Each number is 500 + 25 x the weight over its row's rms, rounded and kept within 0 to 999. Layers, rows and columns count from 0. Numbers have three digits each. The size before them is the row's rms in percent of the matrix's.

# layer 2 MLP gate, 512x192, rms 0.0621, rows 467-491, columns 0-191
101:456489493503526475484481483449521522499490487507493533509538487499495508482496508553528501508491501515480497490487529461524533511485477492468499474474498504494488541502485493517485481469518521535531483469523537473502507485473503540496475458494459524541482540510527541509539505516493487551491514507502510477493477505451484508504509515501483477532474503490524500532469450513524464479505433512493519479488491529555521494487526489512501450515514521432532538475527547521529499530512520509509489540514529491452539529497476523473512471474524513552501466528549494510489485511516515568
097:516513474446429486526535491542501514508492522474477502525493467507538539478529457502490510532475518500477481507481497496511497497520483506507524464540517527497514526479495494539481503519475500486436511520497502504550433487532484534458501527518525483470525489526463523485495470489510505481522501512432465476513481534498510501527498481498483487518516535489493513430522502450509483499536504507508553473498506469495502530488480483531486474513502530459495517510466500518473448496475512510533477490479538468543454476488500504496502510490458554498497466442499490489505518477513524498
107:520473509514497521486534478491521470515463516510534473539491521472499511500509464500417465473491489491511507487495490500507472492515496523520516517482468482474469514494567481527509505559501506506508517473494455535492474492479496500476466490526530512517508439517545484531523536508510504499524503475470468534515510495506459528484502507518494520505525491479536498511491509510465484532514527478500501495469470509473546431533465534522507500533527540528522505546491465474510505507518496509464506543461487501550507468437522497514521517478522520506441472547487504497469506520535489474
097:500517510485532491486504502506496461475507520535508479449560491494509515518517474497472504491478521476532513464519496489525487544514471483503535527513502496525485503481489497494505483458539507524489532503478464486489493482495549502473503493510526431511471491540547516496538482508513523520484486512490497492518507536496541531503509511540506502488495534466486535458481538487486533517526494499477502479452484491487521497469520515514487495438493488504486534505512506492508485534459472458445534463476486532482454468508544539503528522538523557537506485503518467473504524529559561482
095:491493515527491486539515473480505467484495498503512508447490470485518499480531461491484509491499486480527512484490461483487540532471483531523523487490530460493551506560497520525493533503495508472444524510475550503522498467523496484495465494520513465505509454552498525505508535523488530512492507485497504519528488495510488472525530467475493485494454516519500439452454517501494480498524506487488508535533548551534531499542548507522519482497500528511534495540496531448556521491542488504524546484496480506487510552451499482490509513515490474495527511503503513522445500509527481471
100:540512495510448489553516527512529462492486478512470528494542511492491451509468532492499515523511449462529494516514522467520498485467565556483514554514530507524471539521494521545435536516486501480517517502514482539512492501506457524523513485489539520516519523508471512479476532516498537479487473470502479466496494513489525526519527522484479519460484504541443525457489542503495520510502532514466507554515495513457474457465533470463508500494529467492536507508495516494494513515489461495476503506506471488490505493493479523469488468507486510475513522502522477455496493485483538495
100:472481509498531472445501445443520500494493461486534463512496534525456516531513511504445478524486520439479508483462487490497477538497490511528508520476486510511526481493534503497541502521508461541476514524511535502474504508486521453494480489460493494515468482486483521536489478439431500505541506508506484510495498506508472495520507485474488531491500460452508485477492493470497453490445493446482441492514453537475493501480489484464503538482476502470525519482480461489472518482503528536492505494496508511503543492541460487482470500489503487488491440482530491503509511508495490494
106:539464447507503528493499503555523465474464513456467462528514552506526480484505470470511526558511529513510536498495485521490473470538515481487465503520479496534490526506501501485511512490546476431486479460525521527531558522493538528486458495492512498517526465490537513494502523487503515483483496473521542537498539492483545522504487496504501473482493502472506487554515513477478513459470506469537493525536506465542509491522505492541506522501497481474502488493498479502513490496503465506508477519478511543459520493539529507509462528531524465548534502538472461530508498486503492492
095:530571494485484472479463540507431504535495476538519479526517527480511482515536451493488507473435512501501540459513498477504469486476466512487507528506492519493502515472543494519470515534537490499528466511494480508521474515491512513453510509499492510479486454469531531522499526520515522510480545482495517473504481491500498466504454491511531512458459539472528495507510499493496496507488487510481485494482484490445467521513516467550503504504498497505479504506472538539510551481505490469470503486503520476506503459509484500512497506531483444536535486482567498492523534476497557462
104:504518503531502498524508504535492492529462485537498474491519542499465529509449446523467468537445529520479453448482521464510486525501478520513487512510472507517488473532508477488548476534456522491525448499507507464549464498511470481499475502505481481467533509503540545476528533504511488478542506474477466522505519494490492490466519512504502515473504492548518495443493476531465483467520509506521528493512488500509509457528490513478475494495497465512452528485474530507517522495447488500470511496469495527532485528477481418517501491500476472473488496464498500483528522483507475500
099:523541518509511477506513485466487511518479494486453501456520488498502491504487514485517509523518487473491511535525505491510526504468476472489527531459503490489504509503524488486487472514529541504478505499506487458533505521529501518474507511540496486537481521498509520521447495531457519489463531502495495540488504488478528497496492556516506517506507488520447528521476530511503509469464471522462484547523476509494521495527510417486496478479493481502486532540504529499563495532489505447475487486522450467514483520449464562545508480533480504508536468553496516460472527525473525461
108:484507516481509550518501471504513477537516510505517511512504504508528502504538462483483455484487505522515498463517497484507496529527506503496512492480518486502510530486476483531514502477500546567522510499507479502467506533515615510523525532514529449487449518516495517481524527490487498499472506534525488451515496470478505507515464511512562512502522483502464496513506538460521522511468468500527515518512451483488500469539499518513516544440479482510510558467509527542493502518488495470488514479511524526495495486504475503530505518541470510575489511491473524469505481497495496453
105:488527510516480455447507499503520487527499498500565484500529552518467496527488466485485500493478507536474513523499538500508482537486473505516517526436498498456532471495496569500503496466470494512498544535492494526461489508485514502532484458471511481481494485481501510471525522484524456553523503508480535488554493504521483476520557501520487480531494522510537562516501493518528448456516534502507504502450503524502495464528516501508477459499523479512488540497498516512525532455532480498490470523495505499471542540466491516539514507491508493501495469505485528494448521491528517478
107:532458540476512488458486519521482462496458538471522443474496472521488516460514468489532504495511500507493527467455478489470517496478560473433536526533476479506498470506515504509478487485500524528497502485533424490507508539507497490478485508518481484504510510535542512502511498516508497534501464522491499536494530539493491493437478486505487511510492523479495461534523489498473484534514483491496482500483478485538505496481469548448515495505484496482492524482505458486506496505493546496532478526457532559495489489446507489476527526479487480508472494570506487517479505491548518504
104:522524502494486490482483509522491507518527548523525487492477510539487491546487512501465494508484475496453474504467492509488499526510487509482514521499520490458473543487566509498532488501492461521479517517512504541466476503483499497448446436504464481492479488506555490531449510486486521508488504499450495507490462495488527474532479491503509503538507512490539555460450475493516554487539483517475513510500511491506525446541549458479497493472517489492514480533555532519483508496512483446518465517526452480522465498520489519516492495528470476481520507525513535484523526500484511481
101:535492495510540508496527541478528516487494519500468511523495493493475501550467509538446538516493493517499477480564490476505520498534509556467532514466486501496524520489506510494487539506518502468519504466544475558521503509509509528506488524506492495438485556524541496505484555468511496502466529516497519494509509465487493523528491503501520504457482485492496498519498512488479495533504497529515510524478511552495537480493503486434494480510475468483571454489506497480490479491491479474497536502437520467507484476492487508489490545528415519471483515495504516497491505538487470507
101:522499516476512522506536516466491461512482514458519490556500474541507483500517453481492443486481516483506497491486482521484519480456488477460482551496506532495510521482531511522503506522526478508532481487441522516521514511455511450509482501478537485500503504500502524548493493511506536473531466539466507501503515479506526508539478549484491489487496516524479473480440509518454548555521493503511499473463497514480505495522503552501497559500541501494507506489503460551553515484459510470462486470490477482492532506494497515511500457527490522504562471482490489482514530471488531511
102:495491516495485523464507479493439453545520508530485501478505510510498489464532461490504546518496523500476491536498520475529517496482508474521558531476506457552497504473575482544528500512494532513511503500473491484475491474515501515473516519512475496539497548488513517501473498475520557547538492513475464503515495461511510513471454496493513496526515482504485494516508504492540474468471502487502520492525505513453578474493515491508503521446467531524492468571515490497520507495495477496478530517500508508492536525471516521497481526474522518524509453526516468514445494504517511464
107:510481468520500483478480475505530545464493486462480498474486516530496501552498468557462539485502494472513506479453514466511527491488469463510502519487519494509545511503468494507520471505516494493514510527454505469519497478517489513553493474480466501494540530495455545493513509480442516486493498517530527508448508485494525515465524544502508476505500504530458496481483473462512532542493521522485458487516471517497521501497543471488469482462490484525451523526494505510491521512481539469536518466494462494477497534537568495523482475528490479496480540465500488464540490480494536468
102:472444532536521517513475497533529511525480501497460503501501521556505498466509491467477484485498478492490485529494523492502555497467515512515490523483532494487506549496503472507522498469469523488500497520440468489572538507437506439499476512524503512495511509497444507464523500478488485470515511483475527506507500501507479498485498488511540486505484479494491507484462517538504493448478519501491471523486477528489532481487480493469527512516514507509441476475492481503520516476549479520510486517446493509425486471458502525475481494501513515493510457448496460567488479501507503539
104:473538525435528482509502504464465482513530481484553504500479514517486551552529531516524447475480515516489490484549453490525483525528491507523540463513462521533447515497480492478495499484479460480476498521505508492510534557543512502511485502535516473531476521482506550494522472518496467482504508487478480525483551499492486508504493506499524498520498530505506517467511480486508530468499501505471457459484471504479453523491508523518499533500519503476483517509472531557476536502490534486522502509462534470509552459511473509541515481494484508511522476487482539487529502512449526479
108:537495528504503519512499515510475519512472509501505496550499512535499510515471523498511481510553508523475509495452489509498482478512501512471496471529471507525502540501467546493521501541548488509507496520485482473536493499449502521441498488510537492508534473477555510483489509484490458511452541456522494531524488440502519495487516546474507505534541537495460500504538534475533483524489556518484540490493497504509502474487496487474510508509487529480509500539466514502504504483458507471492476468550463531532494506456467543520531529493509545504478492527492530522483474508448557496
092:545515531487538542509535496485475522518450515541479510465527482446500530524506497465511463434530494483472511509511491483516493541442453541526497488510477494479497486465483555476493482530482452478502486506472496501464506516514513478475532454515473460469510530508529494478470478526501483481457483463509476494515552486495479517492469503556496540486517499485497496510541466523499453521489554504506480494456482540498438485482479479512497474506514514536482494502510494476505485512487489516490512469485491474508485509472522473519542495548499483506490491472489520476521499471475475521
101:531483539475521484541508500479518493487472480473473492507512464500482532512519437550525516435505494513517496481501462512488488503554478472510521505496492521505478492501481473519534511537532505532497522452501482476494519481497526490494508477509533493503535484480492475480466553515520494511491510492503488529514517493499506484516494454485486534495481466455498491530512488515508524503487425457470502457545470526545475501478463487511546523509508453488533506503463488504484528532502504496515532484503511534524527545521493546515486548508501510508494473547473460435510549522524478483
104:521481492531499461462524457535486464523491476541473484527519508472491490504503457516480459503481504489528490505490507443493513475501496480496465490537468500510488466530546492483490555515514482486519496495540510502500482482492503496493501452506522446520519503523566458516492522495524508526458457514484477496490450486532498475512501484502471532446466488534485471476479511497487515484525488481483475492491528531513537454509527546554504479551522463498511488530487495490530543533498487485491526566472488523516505524476506490524498489486531487481453493486465491474487517534463467518
# layer 2 MLP up, 512x192, rms 0.0604, rows 467-490, columns 0-191
097:516489518477472508489472447473476518503528501498508479524526511434539512498491490529498486544515510531475493467485511527548528517511464516452495521497458484488474492497506528488456449492452522488487526495529500508494515503499500501451507448503448485509496495474534524481502542558505491519486518502477480498488526480482505480508470542467501460500471495506515481489488489468477469466487470485503522473554491537533522447487512480475499475528520478502531502483508503481539482556560464473532506494471511482490520496520488529491465492444516492514473460496508504472528474489520530539
100:479486542503540512512527508488489478516508547471527490505542568494501521508463504494473502443496479542476481466448488501451501505476492511516545492520478473475460510500483511524520495527472464551501529456462553506466475482526475543485508469492515497497487490479525497506516515488457499518510520496449513526501518480466490515551485469531486485494478534513481517518473489495500474515514545527476523501456468481503470527495514536504470467520495500498497526493443533534508478466508489485527471474494524564494525528495444464495505506512498529485512497503520511535505533542511492485
110:451518491524515507479473465501508507516464507533537475477472507494493535522523509520436494503483487497501463524471519499471473468481516511589506498461476507453460520484505495501489486549501495536550488467507480482529505495488497491523486536512530440450495539484539476509509485480520502474485503442499480517505492516514501521489528523540531478440540495518485474488476525516458475523505532504504467502506525550489500474501506505497485476508546532493475495481505508492501516446478478505472544527456486494529497532473511470492475515509489507496470482511510523485448529545492502496
093:515485476487472516512502531526493537569501436453463538544467534483492473505493551463498516510520490526489535528477475501488509491484500541507498505461523513530519473520492474511507479529507508468504468502521492522530524505507455504525509512508474581513501510485497517514474481525461465495512506484494505532489476456492512501517492507435521515512476471501517459547510475510533488504484515516464488503510474489534520483518463476514504519482496495490515480507515549542512490485533518516509475541510496480504553461532501483517500501462527450467521499502463532540486511479453453508
097:512501469497508484470456479521472518486482506507537439502482500530473517556461500547487507512460493481478523493509506492521524439482526504507528503486475525525517509494464501504514452485476484504526511501537494476462509508517494516519528532470478489511522531493489510539545475453515492496533511516508525492479527496473541500486492531521481494496520492496511508496520485503470520567512501481515454462478469526505436506485477505498491496472515524510439537528524476524478511516486502456464441506495516536457498533528544510517478484482529532494476437491507477487542528479454489497
103:490490487527513507492521501499486477499515485529559545478499494510505466509465507526481472514505513526487525482474501535462460465490480518511462486505481507470495511475504513450513513508475476533478487496486492459500545492430489475531511458509476484465486489467571489527517478501511490537481461491518545528460509488482479493515499495573477454523505485496492502518491467460470476519505502525514509469462499504520463481533490549546530524518517512449483513525482514490471501463477517491520489517538512508488536497500481468465492524489470487533509491464485535546531525449470511489
101:470548530547455519498518444509475509490476489465535497516528482489541462504489485455501488487456477496516484498488532466466510515501517515510493523500494479506509488468517524505474495533500512516574480517545514507494465540503488463457498487492509466473531504522519482451510499497509516528499467469470504504520508490495487483541499510535506483521551537511490507468489565483488502495533526517454544483477485541529489455502489450554524461498468522534503526505506504521503494484488474514478526523505488457485476503472461467535477520488535529523504498444518489493503466499478488502
110:520510545514504480490467511446469507495533525508506505495496482489512519511510518488471501505477472494532521476495527460468537489458512475486532535496504509487505442493487493496476544489449530571524519521496481507507451552487458483526526544511489496491465511532477492504504471474499515516511497517497499484546486490482476483541502539535495533509534517508562506491490527484500548539477462501512505564493490498467502487524487492459487491478491474539522502504516525525467490481531489504472504512510452513498500463463436516492503493493520523471520440485514499514499481452496522552
089:510558481548496487482476538466489497518493483511513468528491523497519493498512488492495461501455493498502476477476534497504451507506462495535499538522509548482502511496521525511441528528537509481533477520469529510522470569508505525469521518500543502499514472492524517512482512499540515523476503458532484474489500489495471476570479488529551459443491531513537513466482494502509499509489520510511483546513504515463503525485506520549513509542471481550476487520449507497460512514478480524509531489462527494523505485505500507510513502519522457505516483466522505522511524511477568518
107:469510514472505466530552505510504480511522456544528532487452508458450502537531488546503447474496500508496486506504482506493463504464482498519513497481455494452481507509506541499520476517483436561530512462502529491520502489472501482500491520542515448478498523557501516485485474522484458478498478507477440565508525513498497470507498478535544502511506490500478510507472508501526506484521549484519480493502496526521484487532512501511503483495468533494469483482474484521520524522463516497526516491468518529482534534464460490538476495472483502495500500500478563540481515483486505469
097:478485474510485516533518520556489477528522513495573496544502526474486490519519479493463503489499493528489497478495459510486486500513496528484461505538477488499538528463500489454492510484458493494491487465477482526488512505470517470523493478481475490451498476470526515475512503497537491499541457490470536480483505526519498506476504478464536518500500505499530486485506497506483483505530530485500530409467524496486499455494502530505505500473523493485505500475532472533497497498527488492510515503504528556470523452564541435479522509499523470527475508443470475533550511514545497502
106:482524487508507472486471521533477515491519469467528490474537492494480524505470501511502523487539487478463544509479481509503486517459460496497505501486493488480504473514515472494483470540540458487476513495451483505528492505510448498494478480510447546508516529492505506538468462503462556488543495508468502535508501544497544527464525504502488489474447500505493539498472481536531532498527514495447492505451522496495517525484529475495504497524504525436500427541516503472495526484551485473530529529497460486512525502495495501485510477466497515454521476510513485478499540518460505532
109:509573504491517523490490511526519526521501485468495471526504513517500559496439498475501484494451479497492508525502480536531539485506537497508520519514527541506492520470536505507515496492514514427482560477476480483481518495504488478469485505494518508509509524489509444552500510511501527522529547465492542504458489553536498489483509497492491488530484515530507485512495470491529507503531572465532519498449501484503483510494548525496478524502529487478510492527468495527526502477478475488494507491451489467517532571500506466525509490490524498508493487516512494447453495462468495500
103:538506523461527460467512486524480480525470517471524503470471470545462502524491492515505472506531482488512505503482532471490494497508516477490510543489530471475506504513515472503491469482518452530509517507484509536532472548523483514471489497437499429487474515518507526489447471509487477524488452517440514512487503533487526515484522515529502541512532542516487521511507470453488500540475477507495529475474474494515476468512537480491512495495493474493471514506542499519461483498483506460519507523495486555499495517496450510476456507539541505493508451507426510488524497486469515490
102:509472494516515562507516477457516482515483482490511514498533502451505511452544477528497530484506488476499513467551478513537507493491488515506460513442499501531463434551503497492465498482521500505518460502495460464525519460504536486562542561540479503517501528491457545505502476515508498521536495528499450515501512495492486534442471521494524528459495459490484473499533526504487478511448484516510477508470487499491499529457459516505512496472496500479481501494498479510506486486479518502484541479492501497508533468451484482474485462495488511511510501488514486473458470504535482523
103:500485528514510517534487498461550502528481495489480486512489462481488513538459504501455493474490479513483512514474497500513550486502556478450494521518487534486486503471508513525503531492509542463476498488485502494532480515478481491513467515532473512457479571530508507525485567532461523499518539502537512494484526474510480529477485533454468497472456533499518489516513486482478512507520494524528491543473472517507529502523502541472498517484487465486536482476478480508504515450506469490494538488435494479517486499505497421515515517505516500467518449519486545549485509493499495475
099:515515495510498488525500492539453508530493527499496505505501509482479501537532488493470537477514501541461530519509466518529514537470554520521517480482545461515485479512526458519494529536473458518510464525493522529558507503567493505489520488474508478472514497501484472476493516469474505517513466486487519524508437496487477487456517468545516543501544483477467566497512511476506533473514448507457511516484504482496525508505504520514472510476495490506501486509516547521471464519498454477498488539453482474502513494499468498462503527493497470434472502506497549508462502530500501510
092:470470498475485483533507531527498544486490460474521471486532504495484492540490510528499459500505460495485533464485462541482478513536510548468469490482483551498508484524497508466461520512534479491496507472519465509546478489473520485502491458534512518486493472497501513516485496515465484460457526496495486494478492502493484479500506534538514527483478461525506508461470478525467535520522487523488442482427472466546496514540454503477482478491542482492507530459493533553511536476501481484511456471507487493503494485506488468459476474536455492511482504485523512505536481496463488519
113:493507510467540548494495548533482420510521516528523495524520492482533495544485451488527494542503497483526499480494496553525471447503478518472525460526535496479468496499497490516505440516525506503512547519460521461514557475500517514506482497493517503504530476486528505512494488519547514526472536508519496497494514499497483512503479484505476494453514482470496487537495508533465508477495457487478498499485491449526488481489515474481534492542537437499517454494520531495485510506516456514508458547536514492521518513500456545508512489520480481482491480531500503462512536479517537489
107:528475532496516490456479485487497506478516451487538488453502559485521469501491493486472488500472460533519508468517510506428525531513487452536496510490538496525468472471469480518526531487465485551498476483493519470522485512502531482519472535481507464494463552487491510482528473479511483495500511504501509506486528501494491466511537482520472477509516478537527491492547481511495532483507486466490479527520490531519507472510513490480509471482466507581507502497502474517494520500529502484511511509511501519482535512510440518495505490489538466541516436492530470541480479446487459460
101:413508508498457476538505476498470490503469451516477501481494443510502435505497502494485525459533478474502487506510491484487493497496536472490469528445488499495504494509482531495498483472531479520547499483470514467471481496466521480491489468457477497538494486517523485539468484502519479552449480497516509533491529457515471517522494536509531481491494510475487484510508526501517472539486515494446440506464474495531525488508493493530482509524514506513495476454515512483491522515533505481465526513523508469508503509461476503543500498508465516493509498490496509535445531512442513555
103:512490469489489459530512502518550511486516478541459536448465504457516467488517493523457475544467482468480495513507562524483538488502490474446496501478478500473468490517504491506514493516498526455469437504537505516497487474475502488515497506510488512517470523525484548473482550476471504516482511530513519482497520451508514510478507498496528520526499507512519476566498535480547504487503491521522538538534515512515470482542493477482504470498463519525508548506477523524446506534554482485495490455499498460514511534493504508511500506489555473510499510516495521516509454489535502484
097:518502482493490486487542527469522524502491490513495512469545494469524511526509467502514471482538489478500512471487535532486474533453485531519481479471515503477442492449483513501485522507497484464491457481472462521479465500492528516499509507509450473481515507493508535501497490525488519502499505520517454514481511465498521496476495507543459523498481480490473456505541450532541469506497508467507475550483516478487471515507461449531488474481484534501500490502479523534510470467516526495529465465524486485499456481480473469536558502529456515495517471467457554498540520474475498537
101:518449510486522515511440501499445499519495467483532525518499485463479470473485479535499509499446463492539480566505506498510489511498521520471479529482494493495502553497508479488512438454522495517509518515536475484470491555507494466499496478463540510535501534504510478510510490504507516546489467491519508512488481497508521504517495492494527468495467491512493458509538495436485486492493511470520440508525513478564508544516521492512487458479477493478542523488492488544484502554495524488507467487508464493477506536540509501478472490453471518494488484491535484494445486474487473519
# layer 2 MLP down (transposed), 512x192, rms 0.0538, rows 467-490, columns 0-191
101:492513485488480505474472533469520526501523477496477519481524478500509486499462497473508508527509495511502499480462543462491547476521514483524503490516505496518481520460525453488457481516474527480502491493515526474501511486546513517508488493504519445458476500490471524485476523481549514475532533453506515504476497508541482483535506470530550460517522508507489525518519471526495434486521521533524455489540518540492451504472491511483503519599502486510509477465466529466513480480515489506518512479504598483508472507510453506503504530527501508510509521507485506494539491481501500502
101:461468481523499514506500475496513538458517513507526525500481500493509493486513541535504502493511487481498500465531540443490485532483519444487463523567498495527469519506540485491486515501531484502468498514536490518483509531462458496462548480471479525455511481526484475489465465504459524475472513488514517512508489488574497468499523511491505493523512477500495482480514504520450497484475511513478506478494491547512495452530495496519524481518471501470485466542514412504498546541514483487491494494450499493487520548514543497505481509494543484483494465507534461541483516520502505506
109:511528474495523457467480511485526469545488493463518490509507533450483471518511469511490509513501434511493501486495471488484483500536523471487534510522520476512474511480473527531500507549501532523566485483524518483501505504458478503499477522468466500487509469548511492502438532532536512455523502481496477536416498482515417531536505490522473486498529495520500483461509502512506483548521500478496509536496550528504483512496490492497466467544509512458522511473509529493460535506521492515502510485496500503522524494453473477509499531489484473516515530507493495493521523520458524489
100:500515513503514513523510499543488512509545426444469526535525472486526490488488506509465496516501526512534474498513494494505509468476486502492522513488508487480591550492514463524510484505525535523484509502488511480466495502478511523480489519486505520529501487544493496467523542455493522480472508478503518511495454495463520449496475479489490516511523501445482523490528477498544502503482514516457460521513487466521521481508467523548513524451517492486506520508528513591507526482468470503493520526545500452514492488481505514495493508516485518509522495512508530446465517482458532503
095:494512492494475473545507519525500492524462488534518495464449498482486503432540505549513538458505502481502507496502505535477519503509504537497534518493513449489514527480505491480493478493488537485502522537489487529513478493531517509512512521480482555477528489541479490487478508507483503469534510500508463500502459519409509536469493507474511505488519505544513534537508523492511485532535465510499484466483511538467438523527497520521486514401477500515507484497508498519493497504522530497505500448500487476506453528492453486489465484477504499493529486524501513473508519501532525453
102:454505490476519491475493499486514499472523515508481543491478479483523482508514479543507519509520497484504490459518479523493514501518510466544535476517517538488535472525523473513522543481530464496483501531500492468510482479493526534505480467509541507504493529480513514535479502537516502505448532521498489495531539532413443472471517508510502514475497506521529523485539515459478520507507510503474500488507477483447475515549479533529457530452465516556480511541534510510508458522489490507511498493519504480493525484501509540526498476508495466516452546475448464497502528507517471533
102:513513463475545478487532491486511544487505478462504505509483503502518511464489460484423514492548509526448514510479505483475510513533470472500522493458532482522563520540495471486513484500513486491525505526499482516489517513512496514467482515508487528539540556533539504484509485515553475487534504456487512475525543498510489483495519519502489462457510531520509491454482540477487492514456515496503476522469482505492499505504528475504495487467530448469508462498524458507501496457491522529510526480530475466519474521515492492457512517477490488491438491526496501531437535482516478511
106:472485481508488515487529466523501467512495506469507492526489478494527515505488488503509519485484477530503539553490524456486468516527504516498462478456470495513473526486471503467531483488480530477470470465550481536519529474545530484470465477533496478533567493475483513473464542526467497524509496490537481520500494514421506522500516487479511494495476486493492489533526500478509476488516525459564488466499488495502501493513500530548529524442475531485499521526503496526485452498493539526492510464513527515490526516491507463514457519509499537544455509510493468528515526482484505456
093:439499500526483508488483542475562508521490481492500492508452489479513520501498532476492456521470524473514470503502527480456439507529500508502481476540501496520514517515502494478510467490508507464477521497466504446514504510480463487501465548524546486512492512484491535498531506502519507484469455490506519532502488501577451483502497474493468463512484508518528489510504490500499512486520511484469498508508533539527515497534495493479484494570481488487506480474478485465497530527449515574513501485504452499518506541500496464500488488560561490520506520514470498527450480514491493515
106:523522504507548503512528554507478464473470489554502448536481536512523501506522491468516477469490527513505494495475574518526484497475529529524528454543514522523483522487537486537477440511492504520511482539492496464461435511477491516491457498457534477538483513499528515484514514463513510506521479502484491512481516545479480479464476482530498511521521514552479511469507500489523488464497507525495463487492515520511496525539486515542467502472501523493503517524471514483501490492479492501511475496493431501509536519523528506510481433513483487518488507484498490468466443515518512483
102:467522488507484492526549501534507473515550540506534535520502503488505470533532487544480502487470460498514516514508508546548467500472440503505494511459489502483537510503510462511486497550525573531507461463478496506503528531475544467449481482516502509492481489465493512493489495539510510518511490487476493498470531498398501531472503480486477521530501492534456510518512503497467480501488503475486503485491493507517510482488485481518485487411530482511536491465555508520515516500498529513507515483463516510480512486513515525520535501485496489519496498507502476473507479448496525490
106:481524518516521526506513484501497544502519486483493511505524487483541487494509494494499486477453504523505476477504496511474542515525487484513519513491519497507536509477492475497516482506532535487507471491495489498520479496475610500485520488510477525505463512508485523533522507494486510490453521506537546473499465482389503492504482522488529516478508508505494510516464462535506534505515485518494541514476491493511529458541502537502544543405523479514501534506518521555493499527495492490517540496495495473498496488497531516506503566510524463549532500498497500482519493481490534500
108:476518495475468483525512503533466500553509513524510468510490428513528521514509455506509488513464544540513478462510510470531516497522515526456476506526518518494501510489466534417531512475476497482466483543496500561534474536459488510496509462495477504499500470520481485516491516537502466488447474496503500514495506512517530468428552542478492498483521514494547499519516543482487531495512485524515522496472501500518517489480495539496517491478506490518508463515504486508459469507488499528520522528539474530536481473491505459455495512496499492490537479513495465469489466497513504537
105:474449519484534545486504561507505480519526547503498461514508477505526518478476524499497503472505495484525536513548529485502541496497514508496484476497496546496464537509531551458482482498472558489507528477504494515517519508519486470526474528538529492511503482492500537482526502506540521494568497543506496477510505504527500522484504475468544463485503492462498497487475495534524462502505491480502501460513524499547505484529498522457523529602473494499493491486487510490480433509506494509507489486505507538529463495481512499503509507533482459488474502558516504513492517512503449480
100:505491539513529524497484539496455482554504492481533478482510485469523453481511478533511498506497540513483527466515485511540511521471476544478494525467498500509476494530525491522487499503483483508490486499501489499497536475486487497520512519527519484507472528505497538525558473498485509507568443547468492495480485508445522522467486556485513562496520486498510520468455489531527510482464497507484461489485513482516526502504498494474451498437525506477526487532503526570493467505486480476521490469497507486530495476481529514546494514526453487494501525507537536459497477518509479461
100:477504480531512489476495518479463483522484513467547489514500521513488514492471471505491494521471503539482505499508492469512547449546497453464495532498491524490514526526477538520517497493526530444487502475448530517520560506500489507512475522481491533520525517542501491481537534508541525484477499464474518527514586473571452530510491502483509472497495495502504501516472541499491484490543504533513489454499487519464496498503539519466522476572534505520458501491493518505519487496514516503537497489475504467497510452504499476497528519511488516534519481498471469461502488505483542513
099:534516560521489471483510469484509514511502465501511516551499510519477497537500526573487533457485504466481469486515480475534493515531451512500504494516464511499525519532538475531509485490516500481482470513486475516492508489419459464473522503508452525431502535529486506568524515528511507508487482506482516523510467493493490482506496493480501542499455467480497523495499499449507489510491520551475545476454524523507490527476523513507508503530528514474476466498535490533510497488530487500467513501477536463524482489483513485463481478497473478500518491482475473492511460552505488513
093:483501502532518526502538512556493472498526427501521484481533490463432432519492530529482479528492477518518529489513445498466512492520491559468472497484493512459521520478493464488497483505522473512473536524539479527519521498493492482526527502545486533516488517486523511543522501486474521446528517496463469492481486521481502516488517548533525522468459437501518492502469505500514512523481532538517478503456501479511488450511494504466495481510518492489467528492503538529518518525489516493486507462470508510491510479440524477504477514475494503494513468486506503478495523449506518505
111:445524466482502468479468550481489519505500497490515506537499515514492497488515483518558448526508543530450469482471437520507479499507505486505499513525501488536491523526499529526461498513464455530536502536530503476512530477466566485443524521492472511498474461520516512512489528530498531487460477521478477501482505523500506502536474507529493525514465512534516492497511507470532509433530482461506536482499520469473491533546508526506514514494489472486447512487506492507514498482488494449514475504538491522510486459486500509497508527488495482536489501515510531522481537559543499499
109:541466519476489488503505521536469477496491530516492526493511476487459456474500533521521476523516481546487515510475490496488513530509546490528491491505540439477521480504517514490497549456480523502541525511512492490507504466554498461496504505460522511487504551493497524496524516578530477532563476535536472491486497502500496490554484488542527539520486505488503472538483492512498501526486491447507469478516498501513502491495541495521465510543518490468485447545486476517506487485478471463538483495489500508448488494506490523473519513470540507464495502492542524516508531484465496533
103:489545523521436491503533476492515472516479490526504501456490486502489531506475466470470515464510466494543501537433509496484495491517485521515444523439516486509544496482471544432493510505514502511516513504498527493503478488520556489554494473514455520476490499495509496514502506467480499495430499527530527532484467502470513463483508508518452503498481524494514502493525488539503490455457456491519518498493503476520509505513498493472518515458535507525519482472513534470499450531469490535484502472500562504480474501483490522509505537496495503522520527539505497537478530505534477512
105:470498554534515524478489511486439469511498490507484486476486477519561525471507496538499506515527507528543514448514500503523515518489493520503528489509509542479462483504517521521482510525497472502508523467477485510458512528490525510482491487478522499462484449532532484500503502446541537520439483482477516529488493500483470494538483489493499468434491502489522521497492502485440529412527501515476527515481565500465509513532510513527485511522521493538488506484496543477487459508515492461501512509462456500565513472515477527481485484495507517518511508525508499504482517521499519482
095:496496539474500535466507474483534494570517498529500510495473491488528487520468504466455477499498546516479457483485511511530521538494479456538524505518484504454536492549528474504498474538491492465496515466457527475443480531505461499501482461504547485438484495492520500513512520481535457513509521485471506503504513481558524517508520493472527487478537510505528518500481502488501519536480530492489501518485517504550498493468507505510481519567481530522489493485517510442483518516500445472507463498495512479484530504482499467460515539494479509531518559507481471496477502488484516482
100:474484525498553514473514531518490490520486483500498485469488524489488476513481505463538441458487492517515522513514514538529515544452451506474519496474531480500505528456483465479477482512514494503504500522522479469528493543479476505486501493520554519467490524535432488474507496482498471516475481500453527491463536455502464527539477472487503496518517524499485543524507504493523475497508485526517527539504534483504484527491449453523478510480578483490520520494516516507519482521464505456493474486478499512492492488516508521499478481472466528517571505546493545481514482478508503520